Each number is 128 + 32 x the weight over its row's rms, rounded and kept within 0 to 255. Layers, rows and columns count from 0. Numbers have three digits each. The size before them is the row's rms in percent of the matrix's.

# layer 14 MLP up, 512x128, rms 0.0804, rows 265-314, columns 0-63
102:051123121157188125116068121155117103150108186142162120121126079180111054152125141067157131146097101200113109133181128108119109161076162088110133140102065142152103181111161136111125139161124106
096:177147078112120094186165100112114122135157154169140096138174096113183146086112119128138089145080159053159176149150105087090148134084099080129151114098150154184145118139099136187132166146124087
091:133163131138124089087179079101152134137117187170156093173109093158067096119140116166113146124114152083097103151118129130154125098138173124146097145112119141207071111119126137162093171070073111
108:133107115160119125053114172111170118118097123150158093136144133122165080188176131081135221145158064134157114069111166107144168177208139133147111090146147132042148175168143094154132143112119120
100:161118145130155133093191093155150146135161115085124089119147135120141161140125137116100063116133165091111133174140089090141114121116170131139146094162155143156059149112136108147174119106126171
103:153132139064123156105151117164142085131122167087067122156162145081134119161163172121145135093074130168144112137108132068199162178189146125135152145090112179120131174166146130106089111177109110
108:111185114143153093137100121134118125108157080163185111078166071091178116195091216118123179107185186104123128130096147110071145098156131155164159151128115096139144133139118158119149111139117114
099:117139069175122167128161097158116144076049089123128120149146143111156183116123162124113143128159088157143090128127135099079121120115169042124124070138141138107071108153204116107096184125137144
105:102126166128086060147139134163154159128150078133107084139158144172128161158204113114128107111161152108140092162094146148133077148123133085127147127108174100165150066184145069080095140079133112
100:142143157113172156156080087116110110110106135097138163169137159085124131087155186073164139107175065107097140178172113117102133095109105158124168147118152130084123090109118092112178156153118128
095:132085081162070100138174134095157168140119144169169117082118151116135102123172101151077186148086123089099099187072111118102078146102159105051133151110148121087118124079119103130137152105145157
102:031161151115117112095100093099110134139179097116212113158094149128150149099174101162139134142101117083119156170153074151161166077072133114124150121130147182143176136140144148103154120103103065
108:162162164162162085155160113153134107121117103174120105111156139138130187144154141105122160157129092169150136132148136147158252170094136107112099117132133143140112163173166160080100159162120126
099:117106140133104095142146059087143120170048121116154149111124143074147064176148093145196137117136123113071131110158121127092090130152124175086132091130186106117157151101122211146155150170075100
097:101128094159224122119095137168166177143130173102112115090137081148147155096094147166146186190123162051163087097123109128120088154103175050152088082108169124180149109155110132109161113092130163
089:169139167155152086084135124152137141116166200111114111161119094094093129152183159141131100118182078145115106113116119035153120094203100104137171175063115124152103122118178203137141119170113127
105:164105061144143137117100168165124128116127112074151111135142133131044120169135173141113135129146085104151092107118129161143113061077149085154153172129133099129112170086142093122104130177175124
088:192101108070102163179150159141152098140136102081147158071091125167125175139113143092087123161080106041135129143104178112069112174121155145163102095108143128143124147138128174165113060171130203
101:120109138181146144086163087188126150095092141126149122154130132149160062122189144135179076173162090169109155124121067212136134100152099128190106154080179128178137124129177110168142111199122108
094:028183105191140160088140118144164148115106161092132152150161129117120095145121211114206055123092195140125150122129152151143099103151131134152146099141130156146201094113168143173130144140141161
102:129105138162107114138039123083141122127127112138127090063125137145114090151107195114119077158098106102120135101139164134072094147156100091153111111178118134133102117178138068093148126165089166
099:134182105140168097126141095141127138125106085176127146171105134171121066125160059115154143116129146110099163083097107097159167157189125092152137131106112076162139134191108032124115070179113102
097:218134109111140179128154119126155155142092141133147150113148072136170160060141109123125108131207126054172095139137095158177134139151138131139106139143165128185127151163180089111167132202142165
107:135175132152180144152090163113172198147181199108170150156125064113123120104135130109186143130113107126150114148120103065111085159172132107098132131142173117143171110093177101097156172145113096
099:111167157152194097141119105165184133106076144192223143099152133174112163147118144133090132174082160149097150103106155184146139104139158135159176181116145158111183102106152118119101192102133147
103:143091120115096141103126145153162137127162129119161145156106156109071132108164134076214121135137122105117120147158131094099196096169135045080102106048140156103090141159175118067180180109101167
106:111135170197162113107145148086145099109046196166107176147123133152042167092103097135143181093172102142096163121124099087140066127143123139111124076131146149154124168113091121142116171121129116
100:124127184109138138061071109110114126139137192101113124151119133068185100155157126151116169148118115155084132163050154084087097186115139108128087122158128188124160100129138115148178158104138155
100:070080091048176159124115165107149130168076146122120156128103154131107147127162119141138145100143109132149090088081136085101106143132180127119186068152117140153121180118125107119189166109108156
112:171147153110127163171153135121136095152125162140137139100124109087159172156122191077133165112103148181147129162108144170116170166101179108148076105106129090137122136119062105075134147144095153
096:085114166073076131174144064171113146123056188124122103103106115130114160103143118105143150201149129122090142128106158165106134129090161143125129172109174161201159141139128098156117138148113091
100:151140112107146145142154113135154194129129126123093106147090187121085161120135168114125132177110147142165158190102163114090117162126087092139093170165094157146146167108156143147161168160106107
093:113176158111133143097168087144145111083120140074107142133145028155097187178169082177093080111123138153105176117119124192099114141113093095108118067123163119195208101128166126093122118113095150
098:165087174166167140144122112128145142144160154157141097095161106108142153152123119138100176124161079093147160117083167157110161115117103120116142138115149125119135172110086107096126150118087079
103:149156133133078110103160120115161104185078134086169105148131157105131210095128133131112134087112176112132150116155200048122141116097143126105138104066106091123176155123152136145092150082155184
098:124107155057158142142154109109125166060145117133141118101127190065171119131144129125064150133117138064089114109111118141140141157137098088144092112151136120199104139123206111157126085146140075
100:151111166109159103143118149104176115089124140155141139082134072082127136116102151094134097159155110138118114155141054145125108093096157149093087136103143170110184153093080067106090148113103118
102:172114085119134127137170143100142104063148147125097117194116119136125137131148087086162173143168108116106128086091152147069093130122110170107137062170163100180107107145185146117072086097170127
101:132105144083171161163142062075103122115165158139168124122186173101094088138093104148136121130107097089136145151081118183159085074133079117058148120163069143123125110088125101114167111147111097
096:122127185122121131103196185168114149163106155167141098152211127130053189139205113106105083120109146123114131117118160074072136110120192149114135115124159123101137138111085091152108170093124196
097:158117144128104166171123128169119186126169188142166079114144093099093185105116163210134133124046157138147097170129146113140213114118156129112171134126125208130119195123125134137130130115130167
100:161144127080075096136086120162130138126143150147124116110132060174139078133112134162220099138111096126127068129133149091144138135078182142111140155107102134143156066045131103166126155173103133
110:117157134099148103186171179090152151169151131118177119123106117148115081084117131118158186118141139093113197147128069093043187121164114137095147135119153092111080109109110149097169125169115111
093:112188153098070076100157124145098151106144108078102125140129124086102128128155127109146088137115116106193070186115131156163158135143126094143068159116150130184107136098101173144075131104171151
099:137063082102144180086203123116117124137146126130138112138144138088078092128151110127145114115125175098203171176134165192097111110140201126099154118145130122125155107106098066110147152125139112
107:220079169081115105171082085152123132081173124115088115146091153097091146129202137080150118109165105141131093097154159121123158146086156070101102138152166127109106148112168144099102132158127067
108:113127075089096098154143178162163100123108144136093110103165107089065137115141144101134132125159111047162070145110099081075214171121116160124167085139100177130135077136130127103112117171124191
099:054098113152122090191087138118119163124105095166088135133110146124076133057146122211191134168173186096151104096120090119144129113146147122153109107127094132124156112084145075129117123149115215
112:109077108149090090161142135136129089143075113160175158074121096168118179168131121154110086153102128153128101059177153157146127061137175070152108157070174113115179107114118157141129177136178135
101:153142135089106095155135121123110120126145108075156129152065138071082143114176175061133131073095106156158161150109181100169115186163116131102124092115065117142105117095111092078148160084128092
# layer 14 MLP down (transposed), 512x128, rms 0.0805, rows 265-314, columns 0-63
094:111142134187064187141105116137106116190071118065148100148101094093097078108163143144149149158154112076140048164146111085143069132160159111134171119115134085057091132126172098151100151091152107
106:143158098178086145102193152092135085143150156163101080198121120140131153095170143147165158105117143150129106173122102103097124097141091126127111095115073176150169178190139103150145077129167143
095:120068169178148149140153184119141120091165124140151109055112141097140128113192170116110094087079148183144127117093191110138120178069141094152124102118151074111141147144139066136158085166109171
107:132131092125094120133157117105133095110124160121103077109097154151143195139119138135090112083083105125084111182070056144102117129136081113133156164153189142211128122076151103091086124115191126
102:069114127115179114152142162116078075110126129140138156105092163133112093160129147124118108184152115129126144193133114122126118155154102191131138136073119146177132129151077106163103184130151101
104:163148191115078139107081114163100182137084143151131162118076094150126145120122121062166143191096024124107135136161135112155161127137152154136138130136133087097160158118131073153143110047150192
114:106080121146087139113106086138108150118129171134110157167094108108167122152093128205151141140166186132090113156152096169118040117141129152165138057115136092187146114094062077126163101125099108
097:114188177163152121162112144105158137135156170100102128138176100124152096149129122089172117165108062107168147149143127073188104124072096170118157107111087086092138164088072132130149082156110103
104:140073154131075094133129088104155193184109159134130177224075093163163137208112137089153086111109149088168120167081115139063159093154071167132142152078100084118079123139109161089165125187125114
102:167154133184082054118123141054198088149123184142079113158130159139084085181143137109116132105157100101175118140209097073077076125181178086130116164131123131164098117122123148134118129136091089
101:158156133160140126170112157096143090139150073116115136132159085129101131176142163154111116097146151136134104105138046123114169109183178161168154126100133115123049102078099085137117108134163092
091:183102095175160150114160094139128143077099148088099135158169092105106084128075111123138113112100144139104125075086142094126100149151176093144121070149111112105106079055134136153068133166102165
110:182112158120076124150099192105076131092142156116093121110089165156208076171135048155121167149147123103113186155143161105122078090193108155105098099082118092122138141147125071149166103144185113
094:160066136131127083124155073175170111082099085129117143125150110164133092174114111141184140109120159182125034116128165115118104115127149118129157099086175098177071127098167181168132129173153112
093:117166163168154192081173142132136113121114120129159136167178089065108100126119132153133127131198104158065154149146127059138126156135104162113185140130228110102201124064149114156079120167115163
094:148225106161106125173110220140113168109110090139066144184139101156164116051105101081166129077065159138158147101094127168165149140098122126137088151125162113110182136118128068072168122112097145
111:141131115129083141100161150135131145133105076127123133044200146190110140140123135139088107124144105152146184078220136124156117164114113118121186153095143150101121153065166140084111129169122165
100:072087195120166180111075159121156089105182127133041165148120143136102198129099090102124128113099146155112115105178146104146210153175125105152135137133165119150123146106175156153134109149164112
095:080068132155056179164106056152110091093129138092109134110174172098107129102148160128141105124133145140080071117104134141109147151142139168141120056059139126177140098143074177153137036123166114
097:119097101116198149132147045108159100183142094124165123117088106113099110132129141085094096146137149179111133182124083147112101146089086131097094093159120151090102099149098141053119111168130097
101:127155141168052115168097136135104166122151088169147127086094100160112137123139068127108156141099087105147153124121148139098128127130118184154135118159087165104085098170123114096120089126165135
101:095104115153112106100159141098144141125202111138134180159135110116126101129117159142084168177128170117142139159137137146073096131078114119104133099101130215135077096127110183139100192066133175
093:143124112136088090072122090119171083087109150172098178127101106145146102121190103157154140130117099211144138172143074135096152158136102141120141125129105123153176076085068167133105130147127074
114:151084152078150135120134139144177134094203135125159136146141111109106121146173109087138125134149155152064132126142138136124106111105133110092117163110210060099206094119149103166147088111130112
115:072047169072083198111137136100111088134050120102152131140137160141139153121113115121136101084160158170101154172130106190140158148138138140096152077133179067154192127116102121191118137127120114
111:076128142148132065156159110117161098176076125129129108155171145088104119144203152175080101091172134118187172136115127115105090083069168163142203147094091107104178099194098133134145051125154152
104:132141094164188178124196107112133115083166090102134128113117203157188114119135148160146135144129078192186166114151111097127178155133134167168124170116176168118117213187153122154135115100158135
095:100091114125114122175140166089100134047136081180139124097105143182127128118134031123130061078082124107126176076198081111144125153131124086097185128106091097167121189144113110106127152126084138
107:085123121089096166105194178066122080128131159142144099109128108075096180128150148107149161109081116106082165132146158110039156111153183116173125161103124131076183112152104153154165106141091120
104:121135164154097150154136114063075110167153072137154157106152180093146096143134141110143061106145066123149109089113136074034085111169132181159101100101135098110153161072131081167152117144159133
097:161104123158139116114127107108132133145171163115212173115184124111107110134093132183090115129145132130108099147128118052156060074141121116070114167141128077076082153092109097145109149118088117
101:083098098147109141104123133130121175209122155156120130064087124152126200162139118126160093120111128132135085095148156105138126106108095031111102152074113085071162090116132108150121127119154125
094:098106093134157153104155124129095113119123176145095138135078080132183169170194135128092154101105074091156175142138127139162152061138131146150115057077107086139129141151105190129091125111177113
105:092164056166127129122076098189121132121101117117170186133114155194104086146116127122120136122159189147162122079137139206108129113114111105078146107132159145128093116152105092127126063142127128
095:085143098151123102110117145123100111090148120129170154127179089034101191095047138102144092160124166157061108192093158120092127103193087145155138118127198113147140076146106113117121098131170115
103:111171180153145080126167193128077084108156109161173094135151113081148172153109106141104144115096126093137119092147135103129094153162148170184135160108133178133078192138160163108133093162105131
103:175136126169198092153155131224098188123121126182117053133066163108181122094136125145105111119119121116155099124157111101072141151149129149046181145069155099136138138159105173132099074148143114
102:102203202112165098158094058102085140133048209120112161142183137114136063156097168182122170147142124119120143125177130127109147134142157139156143122140119094094118137154034135166171094099125139
102:183109105180058132103171162125105086124118030119128130145068113045090137166194067114102088067142145124165115141181120133166128164129184173147065118077157115131105128144089174121120202103128144
105:138083120146133140109160181133088075130123109156164091160125109091073136135130096145160127087142081179109155162138160169176153092150063111160135083158096185153169189099157077095167105127159148
090:158146079130112069108077078130161143116129046105109155111147073109159123184100151133115151120146160158106111096104124112038075176115172141106169139097092101149092176143166043135124159094165106
103:121115095115121147131138173133092119180117108106094167140157211074115162152142113120120144144117104112143182145134091116111110193091132147156094072110168141076105134196102127140149105110184104
105:072100103122141166121172106120148090210090113116125091077141095135101115140101109112060164184133147101118190088138122151122151117101128062108114158095134124122107149124168142097147098116129100
099:088140093122122116080159132173093091182104203148137123152105159120169052140114123144163196119091144135099167106110098068098095146235082143148120100063099111116111131189113101123140148110126056
103:138146096134075065158105108156163145128196085137084137141089152142064110133210141043118114185133130157075122170154110086138106112146091183161178174144127126161086099158131166133124119146147087
099:124138140083074123132169081119114142131120124195152119129143084160120199107145087161086121087059159081108159169172094135138170118194124132140089154135168145118128104130134163116146148105090114
107:176089164090090187083176126149173126087109142136133085119144168101119179154114141093077102147103144090129163098145124152087076086102149131104126144069181204126108104098145116125174098116200181
100:151188110152137135102194090121137192118174136139123154040141092126126163177171069068103129069146084218136142142165163139149187103128121092151158119095148069157133139141126138159153161148158049
106:115174132123151168134098145114104117136159076097098157166123128125143107116143183149098202159098100186175064135216090098100091151135117071126120108166138149136212143106084121134139155108113094
105:075059145128067196113141137186145114146112142119111102168158133095081141155110112124117085150134142136096127111119151212164147129106110129168145181118116091131181085118144176143140110124092133